Weights of a small GPT-style language model, trained from scratch on English Wikipedia.
Size: 9 layers, width 192, 4 heads of 64, vocabulary 8192, 7.58M parameters.
Architecture: RMSNorm before each block, rotary positions.
Each number is 500 + 50 x the weight over the matrix's rms, rounded and kept within 0 to 999. Layers, rows and columns count from 0. Numbers have three digits each.

# up: layer 3 MLP up, 512x192, rms 0.185, rows 238-304, columns 128-191
# down: layer 3 MLP down (transposed), 512x192, rms 0.168, rows 238-304, columns 128-191
# gate: layer 3 MLP gate, 512x192, rms 0.183, rows 239-304, columns 128-191
up238:512462451476449520570549493483428571461424490509503515457463534457473528461573547509513496504565543582454522530448414466523557527533502481443476621460547435570513525535470496492437544491553481
down238:524547570523457484480508530490522501532416508542493452485453552474419540495543535474442482538440471520507518454505440474551517445434521529517488532481525501537478519573425500430508450483468462
gate239:427533566502418458418557438549532556553453450508489474503477579459500564463489483552576477475475461513511524451518466494454509463532516439564447519395455502411532526532509504522517441436507474
up239:481442546479457494523404564486474544488449497476460478547543444503534458541444483500474552427551532530502486497417551515487503506500493530427595482511553498525508472510421630528394550499466503
down239:491448555371497488461592519435422572500470529437584493533538423502598541511539475565460505494465437445600486493468587438427503570475498559427516585474467580500470478474476438563425468543540466
gate240:534483485560462497534498452432503495485505524549472617535444407428534507458384450432410501488491429477564482618450517450392537413482507555504550499530499495504552497578515538585445508589534512
up240:501556501466478510502451694529496523531493526414436519525405585555453431425525514499478483588442545445584472477630552472501620465419506502529463517555403498457474482540525558445442561472439546
down240:439492588525483500549448548510496505471518570557515514459582532434462504515510507498431514523508512473501557509438533547558479450490525493480477537511525422396571523558492438480571539485531486
gate241:475543488507600504522481513497470446475617458489499450426560542491558495461457507599481463519478456475460501527488558461548492461521522555606547566507491499490457497462527444510509565494505486
up241:473476394511580512552453509573435528458435511475494517446452526523557488491485543591478550401478500492532418509519506537554465465599405523498546472488490541485441416496515483528506484473504484
down241:472440485490458554522454504584472457518564489459506464606526522494568565527595496457491483641506495516490495474396514481466525514458421469362437493457569527485437498539474510464489546502495517
gate242:460534499516537502558531475453563560517535584469516483483614596566524593554486586504439503510578617552502538496617532498539555561477573451524531471484450523557438473597396485550417442541465513
up242:507427498472463547534569528415455523496465539534598444458501440494403541556441501528499588502552443534495515534537517479531432474480518599546367554514502540489445502531413491511451567525535415
down242:568453428526501487446508508519536469574491463473501535509535520526537561460520519525441584396500509588532443472397559444457476587545532562512439549520543490525478557463456567530472419488508430
gate243:426511539481594551493452471409422540541501471403477572536519511439483449581482434528426507463539498533536398527507577453475544407544445506475488514442516556520454577550442513565519527519491422
up243:501486526446559515545508534404498487584527563477492448486491543439446498430484514492530551364485511535569576431548495428479504499460497456446566450494506464523539575534534519440423586515478534
down243:481418523502520367529566496578459509557345439495478391454536576505509482494468597498522541446533522436527633450640368486478577526506630465462590608477491519420483464388572498385484542503508520
gate244:387484519461469587489513469479476548489373484649451533532429494501610485562492410467501471432427492470520473499548451496503487490423565562495527486532503552487458546397452486508523488521550472
up244:485609549480490496452491539394493496524529464424552541512456510632522538537503560523465461577491400529487493602522554565474507440487555456517530514448469521502396525502427425495469492507525429
down244:545532468503558551499577463503539464509396491468497555463470455574396551486491462463460554523530535442456622435467573461388489517521568435518505508425489538496401545564416472507449535467425561
gate245:466436586518454502390451488485480496491519452515469489478416574430635477409451475471437533398489496424633519583449561469489499445475500554483438605446450537502583521540488510515524535457507537
up245:588510473537445474563527530600516398536469468556577460510480510555603519489522421476514538448479526494482453585482509501543544481474515515489473502451450478480514436554466507461583544532560438
down245:466501504492416482494500540508549521464521508534523486442534467472563519539456456495540632526423470403589515437461529418513497442512564601525496486523444477491587527475478483537480551506466432
gate246:435597603490531480482458517513476445482587448427513502473459551510470551484431426537532533485490550548526472503536454531550512487514505557437551518499554480454545557478490563543485480463513508
up246:509528443494462473554568464464555468512432531502512429480415435519542545464510465469497470512494481463489494530532449564466516543527485495481471438478528416439437383494522481457590412520532502
down246:494455407515512489508609530470527475462513467613503522530419445493575501470498452509488527515516505451483522592555494512535550574492518525546502531480523479427558468482490521445552468478502470
gate247:514435570505586546583575461535462505499530600491521481501460478658509466406499509484398503507486449561585444500437522575489555456546493495510497456551470465487474589424486498592549524576517535
up247:457473509529500517535570517534415420531534450456551484458489530596463504477477456494522484616505516417536596561444501470434523494501654448463590458496424400476529571558519493540509462516494479
down247:518467375501509499399406528514550507477551441394438528458517468412577477537505442585462486471580516519499452488448552511425492433478488523432416589522523453587535531529466521459432516458534493
gate248:425587508505440572498474537540586510571537518539501463434499486527534505483522485426481436490576479501476496513555461546479491455472611486512491506577460525600505531501468473494432443577424515
up248:556436489546447512416509552507451494487511550531399495512514458580526547503463447521443498421483490533503540530475479394431552499490458403421483541514553431564475526545537455415557456485473419
down248:479545446457464408496473458463471622534561441426535496588535529540503457468519453538559503521499480456543514477425518436489496533457452551494495521514530576423584440508537585548532487388524422
gate249:480470441437449485509474487378519462496513522496486541445553450443521482451519556511452571447508450547407573525475464469533535517587563462611411408473559446529490467536520473489485579411499483
up249:489533478474477522541491586540636454390467496504444439519542472378519487462463532511477542371543533468429599500527451496543523575423488399490605428547496560580485473468460447568578397538522627
down249:491447502553534496589496444515409503463471502612443487474476560529464528539579574404573508525531540524537428518451479481467505466520443501460480397556479499551533417465574526541464511459553595
gate250:410449500542519489545496453480426563449510555465541479563536466486472523533523587549594501586404547510530525541484508428529440535595489537507514518449497483425456449412500540422508553414466558
up250:490411537525507501501484473570450573555477538531451534455484517486570502509520480533504471451476570464472447515502488459541455478553482528556562458498469515454499472472445476376544524461435521
down250:487507491466495530565485478482436504561514448542489482575504506533529495525567542462545462486452490571456539539492463478504510576490438515506510490520507503487497478431470466481437561487533507
gate251:486402460426498523510453499504568542497473470394448536505521582510520547405548488550468522501420554635472440565513513484524435497461401505569485513524442574526492515472511451532467443478539545
up251:568497535508549437507541474563612525514560489484434518453486518403513424492568345428458575548421516422566563525552549478546578341474534404541481610534494491487497423548445516453497549503377435
down251:527527422511469605469508504478384507469518442482537434536607463553472516520559477529570475572517537506503424465551502470508451523513471475457587464510570547537583540555575457511460458459517590
gate252:474519454517506571471470501369537529538418508571490490500602437493564459613497429520501411428498523446435497617354491542414549411447551483496559553514567426556455558503489560500470501492418511
up252:446535539487569410511537460533492462505478493471462541467492496471531518529433435494489441378508479495423429543576588448510464431460514562535482454530454506483522485505442584497490516429426522
down252:465501512574540424550458553519572527461427520508469548436489604451436506565522523424521411440476536513496598519484464472563615389465438477543524504484516633483522552454450598564525423497513466
gate253:532477474496523463544439526526475480584432605536466444498479549478461488489506485513521530434541377465472488518383502557462459481528516498565656559480362535544494514487509490567486485505582592
up253:429528463584490494516464426548441456561491458620492399518482468453527552543482496527507455476453495433387497521407468515444460550515381498552643511457540537470507428494527522479551502435461579
down253:507478586521457535542511437505452540571496434623399556505468503543450525456520572526504399439533530579474542485530483515481443513517330506459470543549554543558458457493572582574380482527436507
gate254:469436594583486585505538502512426582402535532504433447499539555559512597397477597398590478613444550471516459550518415408549475534532524511483496461527523469517568531432548512458430530525527473
up254:516540455576476597510490666452465435518560519431463502488619474449562444476518503468462478555509482455416480498492516559541513430526485532437527415483462554513568486435519579509433495453485481
down254:466502506472430565511484494390497438495478557496506475532458454462452558526549548481442458544507506589433555340573492522498465465559581364520526472514542526476544408469479532452488488547534501
gate255:487386481553507531501475322486533471437411509572478527554512495475499485467483523443555557468475557526576479491456534424557494410492567601473443585450472464538550382504448428484541552496499498
up255:514546496504428429465506448391551432521483475532421433563579509542504489478537496573522412590457408573344561465516463481540507515533502432488414475427539491498382553509467591546482513528526535
down255:489504511479556380491497515561481461474493503470539488460487564490495479480460490516518486477487495476493533494468505559404541495513478477447548426642639497524500534563517493488462525469525513
gate256:549513522482586499510483565512540495480562496513467528577520496430563480504579533508491482412503567490490510585533531515429388422440510452599577511514522503447512539542500446509518554439519559
up256:443500491444562493465531444463503450593445424424504504550471522475484504532560515360593543478498480432518636428572470406521494501565419448486396469494540427429478463494550522479503478509496562
down256:514529485437504544512470554528492544475481620542435631583573406479516473472517544469679437497562449484546460432533512560516492561550462497477528515508496515511566449514478574511540502514441439
gate257:507486465561495481491517483506470403570457546476538430423548510436509454484585535530520422514480551432453532552514531534508502420546510418484556488443537394529512484457519566530603504499517513
up257:491516438511495537524521447521489481391449475461461463441491598448522524540543471497575487558489504496525493504496516483417479485532499500489460454500519374519506520518517515525531465438604507
down257:528495519508521530483595495537540586495570461549473540532452474534448554508502444472443534425458524481482458447505405490445475511471493534541443468536543474455572533497430468441379437582444425
gate258:524439588498467479533477549519427507582481479466495507401505467473477538596495436522452517451526465565498523508522472486519491502532540587539385525543480551505418508442504512517515478355490578
up258:468462476562496521451530575527527485462504487432488486536473414466385482468509478447520500497555504519474527492487485454449589446558590545481609514505539521483514467479445546520489458561522516
down258:355537498549583581528557554532498413570539471481421407584470474514480506536508554518530437566503514589549541462507482578512522515534516559429481576428515528500362473456529578562408465510482297
gate259:549522491514507382463504606511473524383485474565489565449504511411429465497494467520462454625476542487453458480505531463511507438539549475424529487511523514485396583500592525544483570535441467
up259:362437559509547413464499483523476483464479450496517477455608547421495567433478507547480427453494494544510544548527541485513412533386463604476518433547514548537622515542511474554578448429487527
down259:472499489523590491515547524478443490484505569560470480553427487374479453519551468438621464503511574539588423458327526471491530507486471532434517459501508529536406540454464564523460495583495452
gate260:412401451496516521569495421490458498508441465532495462610491488524547478482493459451526483510499556461493462483524404502545508540583526477415495525426466495420467499438518489562468477516546477
up260:527483511527467485502461508460501506528541466496483550462513429455602568503513570549543523477468461427502581488509456512455506479506433452581506473522468513423423507555452578399545533526460534
down260:528522517483495473437487574498573529486522518464485536442455493424503478512507490539502407496441387503496560531413447473480449509470452422470548384523502484505488508503569531440612480525476488
gate261:502517531505482551514496456458517513530474436462542559451613514554545460517517517506508550480455594516490456519496606522600582517562491475437570430589488534578468530449536448489504473529459476
up261:520481560463560430519529471558441506420457505511499541546486495589452542528533589480462484426540403481445476519489523476410451538417528545503516407529394505493478516531526508462465460533458393
down261:476515524510515561422536395511485492540503441477521549535574552453599542377577494478585485481524515533487539482582545453495542524565417468456510552554446521592451512401495446510526544475463531
gate262:501396503477392552576450510529475494467528447454460530552532554516529561479461525441472554492536502487480458520532424448528476430514538560442503525481536557513444611566510559431535594574554515
up262:484635529557570420579545424411622483577513503498403581470429462492533459416463466496532543424524474475537419537488518505510510553483501489530598427474526509495522440484589556508480356520483487
down262:508469450436433504387463460561442483491495541437551423480485498539563563583496497538560598434486578512584526472545477431491504514542570556445495454504471415581436557531431472585406507506550569
gate263:447601503445521463551636595560416555399527452403473580458513463505468429449474507465445554523404508466547580555526382437459544505608492519453541393529448497540609451534467487500510394470510469
up263:551590536542551513471505644513497524378487455463540536545556515544537533483489469461500541515447497430523437551412527445499471545537413439542485524461390545475483496484541470414475406513474508
down263:511509540486489444430532515517470462525535569572445590450569461458506442509475545508549527484410491484524455552482506467492516505526510609532530542578496378491538539478535517510573560473522503
gate264:536420476579498531487533555467585461495396430432486541521506491593466441500473526521383517418502522525487432518512511586487541453474506500418615436533530470444544569411466479515436550459532588
up264:467548422392524416501559370493547615564488504523499507495473553548521534534503560529519453470541574415532499505568578489451541457591556536524417529522538485504531486621520524470472543486512458
down264:511458434534463505514542408456466564467597574560547495548557438456470432473527568495441495455494500390559441492522496479464556492560550572511582490478559497488508451600534502559469546452482419
gate265:395463429434482497522516437479500483572604540507446310547429467522465512474436501547466474472476593517496462509523501505455491526533491461456520464514548521587450592462527492557501521457561413
up265:499458526450451527529494485466610489465466584496545468469560492558579517466580507600481423510576452505458522464572518508574567513466509503490505432497549536561473598614533436493558575561552502
down265:592604456498500493498480504570571498507425447540480529437525486425446482487476529419511583517545510424550502565439450516496499578531529526508457590541456560418498466478398539408518513517537478
gate266:513460537576498485548491390492442501570537426572488446661584438489490414508565465563462541459524542440443493537589361494441438493479553465598574468429548488513523507483486497473498474422491546
up266:562416535544520549382498479508525542546581541499518484388448530488438506444478458452485450487549494571543635499470548589540459536476490521544428515490502427536512474498472502453555494469486448
down266:481516533489536554583484550529478416413483422477506453453571468537553524467545533520485594518556429444463395463556458514411558498522551460519505422447433516584399460498379441535483588533461560
gate267:521540512477547529374479376476334482445521411506526519529434508549481427458496477468528538471521489454527485398577591463504601507467479508489454443478544589509458448465541456560596509508533546
up267:567376443481549646520527467451452584541463562501481473479529454472478509461486450473499585469525447520542508480521535549488531555479457577453541451608506536543496479475517465499473573462532423
down267:515420570469607497431513441559373493469432497523574458568453471478562578400569457481579565589521533477539498417446532528500512524500435577519508504533521567512388499509464446470553580510529494
gate268:394510535557519464587501488423468423508503520542547506455492557562517576494465584423530506419560450557532442462579413544532509542507437552539538458476474517480516528499451486539526433472504585
up268:455412503481519502477466426443515561511473574551517478541540520639526529503370502418554477532499480436517452506447443482518473492421517596505598463488510463528475519523528531538543463454469452
down268:492514501452526459480506562498549517543472519517497592504465537642428498457541444514514458509485439494516515496475507554478538492514499587441540480555470485544502506547506549472486554544454457
gate269:513551411519551568510484538554437516533553488601518463444593570436500397581411509481501567495540511568513499530593384559452597510491519600584523535458550538565499509485492491514532410540542555
up269:507534543518494433609486455492519363379537491452520624609525498526365430419500499525513423568454456452466563413392620490599450435526548464463475473492423420377515460504540462525494525382449472
down269:477444447505479543494500529514433516589454501524571448481523494548594465499428527516470447505434550576519449543531462482501493512504615613520507514355481546577470532575516485530477444535532478
gate270:474518502397537429558484483464493539512518514511534485416545507567512527530572590483565406403403586423403500570495560446439500540553552516497496543468443492536486554527370492493451498412544522
up270:532483501522538508527506483482450583455502388553468475434578572386451479484517451509483582502617544495445444523523523523562454540491512514517479508496467545463549482392483454466517466516472516
down270:496506632510534551588496559477534581433464485521352517423492440505549518550471531497498458496435507444560575517501484455576532511555499504510549467548459446462550488472486538545457535437537414
gate271:525389531517468549528480509464506528472587552466501568539488403547522515499483424515561455470479476582458430486501483505573484459553534555542486558453615528530495501402515475369519455541508524
up271:523553504471529415456464564597517418490496584506491553485573537497430418462449456516502567482466526558421485479515508483494505502453522415528426446612485508522483546566572420510480530472597564
down271:509560560558540545511442489500445531569530574553499502416496494462467451503542493473487474469529548534521481455594548480493566455518516482471458463499499505532504496511547491471464514481492547
gate272:386515473455582516523474471502500501560454500388537540487455445468541485518531559481466500472519596477476488473490518485404453387455390539501464550521530571517458470442537403498481520471476516
up272:504572573444402484614410541624536526460525500509475524409467543465453463507499496540492498575464495415520580522428512550496491454536461453422480526508476539554477453439472519526504439510482427
down272:451496579564415449437641513523504459453478483466459509501460563520539523531578468461477465538430571453571482522488497483509596570491470483533545496528566420511437514508459608444524450441573527
gate273:570451383491444550523468535561580550544499525482548528576483503524560515535531549494549424417372493528509511530542428488460486539414565457583475436430477575555507470523513449430414489630501548
up273:582487452517431510457434494499523537478514528517540459592568517519493560566510551519473512478426487537470448494476532504478442415510520427502553470496438604439509481506519537482436520566542497
down273:516547451468503588497463517458458502519533498515471524496428535414600517491489555574529418518533461564503555502536517539454380404402496391447484531479504505514506554565495492468423458535506514
gate274:621444492495578514484594532436576465516409451560523505367504599611470471564553477492486485447458505471589451450543575449409426531520488457536454468439568546472511501512353452522551502565480517
up274:592509503431519509536502473490406550500498506485574425445549514470515575514512478447530498579618447542452533527553524497533524542476566482437499463501594434547499464461565520463444479535429383
down274:481492556507469487626552491492415452529475473493507518474464414445502479499492567382486567647503493513536529499548436481437445488602501554537483516456478466515436551390594467499431451507516470
gate275:555594534449499491543534518526565490526516536532527524576493437460428571513465438429397500569516552495472497522565421530516489548511478460438559579442547543509457518569486495437502518414563507
up275:557510473512448426552510468530430484475527512499454504544415499478519541445504507522453563543508532351519552582467502422436449418402555470571580527536527560465505493493456460511552526505394445
down275:489495493516430503492526559418484444553528487528422453511472512499519484573537641535498484349498528587487443484479553509543496562523516482535488470508584486455475543532441595595519548531560448
gate276:629484550561464580497550510449447498448354475412497524576466517591491471428464499527507520608558544368546599484501516460490514520485513516457497530437429412503558502524433479562510376563530449
up276:511528473514453479504433489515540470568523416610559556541459420461479493532488434471353618508487418541455427484554497548527523503519544433448564392501581441566534473562495563430481493474505497
down276:500438413493412506540482452502548499578491492507485436511447516476504593501520412502515490540497468440470591531454535504489456567539446483517507525461493558423464498479577514467551679530591541
gate277:515443520435609496490571522432549519547597506488426561486473492518578518539478453571555487555446513433524489472509578508503495370542460458515528581491509479501525480490530494465502603538366531
up277:544442507477676499491411433436532441570534433469489571485523533464438559538535509492510475613401497400446422482519500521449420475577517516524497529460436429555542538523526460507475519514446549
down277:441565594536581492475525518530541419549399467577565512529530537484434394518497543469464496369577458489490521505526525520534524542468455511461495468506548513358551532538520466553512424513544507
gate278:623489485488569565435506480465568484581531583618568356544560494452413549471577582540568468510519508512531505527532454539529524435458501494490407474389522470616465478526489476504464531534524553
up278:570542575474465445495469548586471496500559442593572523484525442470446487390505408471514470472502450565484469508439484410528428493470512465452413597462485526507562539502509445561537458507451507
down278:566535435531507452586497499548526478493502660569483518484494556559467458537547465455440496532556490508472539501522463560506421560567576517577464502524481621475517401477507379418468531498584549
gate279:545598435466387499433469617575522538536456400547509524399417365632536497552542427451551513508522531436432706551485573571549578540473526417535556488549503573383422593489579496553552519492550527
up279:537418528498488396551506466554502467588552462549474487544504599435565514471411525457489480468497455462509352458424461529481399532417553549498444486430524532513625414483516556518467540548453486
down279:519451573447515394504441461512449482552511465510467509499466578459504423538468500454513519458442565612526502511377558476524413502508558401567507537473564526614460608533430419472518518560466537
gate280:569464545494494433378501594430509454527506496589503533607521467457553504523432427518476504410524464426445471494477547467527513456527587525506500481461509492567605526583488558458391411438476516
up280:517519460545563592549481475501481550533489524468530452538502511497535537488501476484593461584532500482509496522508472412529433504455457533477493500499551486480499435478538456580609600517514511
down280:480499404496401494551528388424495425552545510467459491492455462521540427543471514502574498579531561591506595590427573441479428483432461527580599562543460484507439589484503537547512505537474541
gate281:511439460524516581389527553569503458615538460507474517434446540504490414437543493529535485504573555495518582478499511490538535510422475442550445504386506509503556523559485399571563395515464502
up281:512403461487487416485496469573577381458453446456520520473503475525438444513509515381566618538485487454567549452533537492495539511457472553546600546429460441478492371596515548537433439554487542
down281:457521517483553449566384580507525539458492453552436456511490533427531490539466479378482586532458482561503458469559484554619377456471556405522475529546491530458458500498385451474485453440429442
gate282:467564472497497497465539522403522517480509507597430431478608509474455439485553436479485519439509525462593596498509455479509494425471501528496548596530432555449468513563545467433494528513491496
up282:446521528581525424516461504461560478434563511474487432393516508674459485554527496444498475547485542509496482407523564444558528494467370364424512466505462516533553546612447468501468478588477495
down282:549462442431480547576508448569389525476429464425598564550494489448509473503399525502570556455534438530398426503540415531483503594536549483542545531501586470502501562413486560498514433488549492
gate283:424430531510563375490533385568458510540377561398532475485526435511499490459442356513543515627559488496518595551551404461534490467418513448503530512476471462411481481480455534525541521495422539
up283:516507582499543483441463469511458515607512466538438502502472516496613435490513493496507534499474483377462522446495540460537448446554530440547527457564376531494473475499458573480435536477494518
down283:535481432448439479450399526546476451556538431569432456448569505448485406564553568519517496453491545546465520522501478554456478516580572424484496437509485529474500522458429556491488503524531508
gate284:519359548445456477456487507450483551482446535415514565537468542565506534524437610491456529458540473476554430400418489464541494584486591530423498563544486557429518477476419576508463512493528456
up284:532502471502533553383476521470481535482475516541515519530408366533468476550438478539457503488555458504524493550498532516427549541541473488444523479511491520454445508546454605454462547556505461
down284:464422484450411568541387520568477479439540460411501587540602520542467573471466558581472601449548501455483505472460500507427493510516567446466423564501526560457521497599510498512556570501478415
gate285:527517405492511493553463534482468507535584531460492529408540394526496559572474436441534460523551493522487491548544480514435545522562588447466535513578479564529532577434511503531539574464502423
up285:515511525467419477473523526527522500551526550549499488574528442507542609508454531461464475512609415509446496410541552465512434501504512460489495525525631543399479448430439513532452481516471466
down285:474480528499584451506452417484504492444498548442523486452566541557444455547500509463524564526448515459586494513538515499510485533489553508465496547498468453490510506540507499538529509462398532
gate286:513500576471461581473503519455441473516493566565564526403483522437492554491519429503534489520512510416538573538528423446435521478504580498575550624512572419430443508541477455462479446441590566
up286:596471543549470461529535522451497471456543469511424387595508587430505428400452525482457641471475549561525505455548426516516382512470656524469522522533621497517592490509450449487501442568508544
down286:553517507454445412531498568514531503490513511473487496493527503433411503474532464494423580449532540490534485614430466435499549599483574431503467392493445431525575453602429520442506516596495468
gate287:458448493547491541561524519454496517512479462569579542453517493529448461489432597569480512423499629476521495583461480516518533511540448428479556438442373528543516502457527501570467497491560517
up287:431504487574530552542520452446516466539477456526520519459437439574406460499476503547451415456481521423587477532491534528496569538513426424467603467543459587528443576484489516550521517542520520
down287:449534454567450515567497442485467461529476571566445481529530590425471512490539501435546459481490539510454441531462566538472546490476543407470498468573544503596458541569486525559513474467477518
gate288:476524531482441460515501512686521390594503521500502490522379452511475576515562445502444440528499501488454439507564587459503410538477525504557447466491525417453485518431492491528547493574564500
up288:470506484494486459474425522486550566536475464477462566541470517465547476412477469476502521369444541497507539399433522506488651485402431518456430559496526508510456461468564545368496420494474579
down288:497481520547445519496434519427492494548507455528407583516456454506575547495504521470421506372455513528447469465606558528600534538495468573489440531605542547378467384489460511491639507521500549
gate289:600442463525457592572442592371552596479490503456483486600484472483619534507458585567425453530513411615529528553547561521567477512484495476465565516496532457536390509395372374563424528502469436
up289:509521404568536524539543441420610492488481575471464512501471450438531485445469491592435509419584515481477483507430506606457613472389499548558599599464484430677507487554482502619479463487533474
down289:561494534381558449530628414372575467471397563470449455549591456496462513485491393455506612464444496433520524492563468412528553368524563462580429473431510465601486525542489553591501532545569517
gate290:507408493511530545500581587569557478455475482565503529493526570481408616483571449527443474511468590487556550475578522469449514507502397614447486431479543461538428537435507536502487458458495458
up290:462431561520496544460469574508497499471487505578505519396547456505466618495494460535444454484477436543580549497577519532534570417465416541467517542482573511511477523442476540428584449493458461
down290:444482573508514528454492444540373481427520557496530502523521491517522538538492529526505471448487506434530502489466428532422520499451461468502452497550527504563506530567532533496452534550416615
gate291:503565580503472470439501486454427530527420466420526485432515547569500493459490534614420478470563495521379437481505473442507535558544509433614510490450442540553454519477450375475489464544516527
up291:478506539486521561486432484561498499516589488495466423497510525545504547441452561475496457468480585449502554482416539509498492551545553504485581457492497510628495573390527502577548576529468518
down291:589512566544410570427534577486525586507469450468407468449483450515539472492477473450419436537512554506421480624531409472520474489455510481592552550533493526498458451545485558495473473555386453
gate292:500470546498458504565380524551506496410542447450466506531489527542486463469518512536496591568489491605441564490507491397521559530488486528524541593453543568507499575412453466526452549504443398
up292:473547505526511482543456453541625520561542523487421456421549521467518516412561524444484509448556525473464524483443435496566446534537564534469660514434487445453387594473557475403521451467468479
down292:528480462467450440459528525509472415463450566532584597525472585482515429567438493483619500414481462538525489462607495454443444597500434468592514485576414570477568444497462417437503536578552490
gate293:561507448527496594478533574571517474570527511403485576462417548478440573555485479656510573428305516570514567449578454468529519417522464573496469471528537506555453490438523508442517484404477463
up293:494485505440480528455527499442485422502490563507472520469510500491562361449521406497489437519570500457486447445471515440458440498481518534504474527377383529442502595527457468480442507490430440
down293:510473500487517495535445550410495482475469483540446516549514466404436390457462469421462485514549508542592521545374490482549456541445480463515524481477501450476511453514481518570484483533566468
gate294:499461419507460513501431591610357455457585449427608502528552435534453403595495367541516574452517523494534536495461513537499512547497565472483514509470436561440348606493585520540554479514495527
up294:613550485597493517504484490491473491517434504482517494501508501609518442583519505523462587483446443482498473420455558518521558517513378540581546465490524525611535519511539481545570530529574535
down294:494528429612537550535554481597528442474566472484473510534612514522424509501422550453507570421480490510518528498572545526560510516510537561569575476524487538473562461487398563533548580528476506
gate295:584515481497462381499405427499505497467443478515447464495500550559523584492560543575415516495489524569503381521445472474543518531488350437484526498527436507487477545471518440484512393545468468
up295:442452536485497474455577472495532485539467425493501503514496491491477493486495397426528540550489524423502520498491498497415567548525457536416452523500556352551548466493534496617499493413478520
down295:515512484442504579435543529494595630461528529530535452520425472435437482434490514521520466469454453454461567486501566459520384486482609544435516443493526535501552415479517461497532582510537517
gate296:566457475585454416489480435527496519578507447515487451508459455502528489585478555446499492492479486564488518510536504511443485551555525504557455474459489557485421494426418547529484473511437495
up296:489514472565539557409571455492517507432494466513526529515538446566423528449501569552498426465442441409453418516451433493578498513551486477427444468496431463526448590491512531506411559540468440
down296:547578547512462470407524459470525512538422457512469418540445475536461533511507469434562453527572522517481573483533446455594509422441516527571502496522489594511464458398537448559553349562458580
gate297:571521502515555549495490469448596513473460480513447494416477519496479491419430521508459453500507506468452451642479507446464526500419510449485540558529496494571547508538515501515546464478449575
up297:463560584469433485514564468507459458449501542375496518472434483477542604555478423512517509537547513533515466604583505538422490535488488501492458521462510520577508555463562555478498467597436428
down297:613547572498507533512527472518467427442560514508466430563503446412424521493451484597472545479460423508473479458528519508535519504487429494516502559494479588461584376613542494489393559465529501
gate298:504539417506525531512478593464508496505447511504516515552462454521534497523470468461590493544504541462549479378480476454487422463458513575486471483537478506512496457509602490627546554483427515
up298:481576528490414525489480417508509492425571453519414485597531478480492417443512562584469598494474455623478532523526521529467447497503487519512606523483534574496475532523404495484490509461519413
down298:472474480474489518492456432536503466510462514546494455565426483560471502559465493455462454512510470521518543471578451509498509472436471544499506536515503410545489514613592508507537376552596479
gate299:524379526544463508487555418559539464466531592478495429486570553462491440556540507458508431438518459605506487473532470455522481492574471641504472485443511529524492512464479560482509512507524520
up299:519529509473604492478510442575486558538507503460493492558606518463531528479408483507492546572511540493434528391467477512543450506515546480450484440461415509433516427501507505489469432494459544
down299:556486479562512459475536470618469611526415419462444569446506547477457582487408435423530542486632521447464468451456465545589530552554413450498478461445461518473546493510471543511460473429422490
gate300:476553460561533588448481448417509414492559470452546474558433542479448470433505473528514482512482446516473530485573395454475488520529639475483595414553566425473493532485521526453491528556432501
up300:463490416479465423557433491594507490485562481527486471552559478530476425487537512492509527446563487577584566364537518643591529502436476535552597577540411495489420521495569530473550498521536400
down300:525569479617602578381550464443515503481411472533652571483499475452496527413436484508512423515431484423495512535490484490452526542550552625477493510506533448519443500565495478505432506500506574
gate301:503395525445446422468477446576424547494471562595457475484450436513579477461393486440456561485533462503541400500594408438531567549527526474542535425499505484504546524557481529468489544456484471
up301:533509408511479519469484524524500475526555530461467531588577456540534463510437530532440447537541492396485557522393541488495456460501574445548353485463515510457500501501510460377497485482477506
down301:551536474542557482557516438401545473444475554405513503533509569432440432592557517580491433538534469525561583561439518522509405566538484438481492537487519528475400453557508496522463483450493580
gate302:550546557429482460605509572476485548511537450578587528511527394507489462442537425567578494481443455540501539544431473547513458577481564520464432512410465538500493529529588436478492538474494439
up302:417476533496497534528499493575503556436508562492453544507497447489531498504535470486540414505623390450522445481525502480495554374440547582393507479465583550509475467486528543574437487522484402
down302:516550589459490464538447485595566544494586490569479463553536417457519499578463511523520383385602479466543550509478483528530514461504572486420410437502395515500485505478576455547393474574430421
gate303:648509482449498528565495479487601412510488428576496521443501500534534490507542506508519485433516445463533469503457519471530485495445564526488488486352454482542486535496507490554545458404451494
up303:572596523565553418487615530497477580526532443517535416430514558557445512461439455458545491531557428425483474505503483388439524518423478580547538525524479530440473592535514508492519650499476545
down303:420488507403562495577453505547543475450532500522466481516525434468487513477391566478523515502618584439501477588493518392522450461640594333483463490476483518516519497534573533571494472529482452
gate304:466524381457403447557459518459508465515515535501439591474440564548515528587451473490573476558503528441526527570457436476526508482385494474500510568501558494549515521607499550550466632512416563
up304:509428511386575562475478490540448520421602488525449517537481476455443486424568419499519446514453464480541420389504531536437513513572511438583489455523506549592531491436466464485581534567473504
down304:573524530509442521521458448523488529488442472509452564529571501528552465458494490468481516474569504594399530403507542442514535445483553480483390574492449515477444386463460510392374422490470464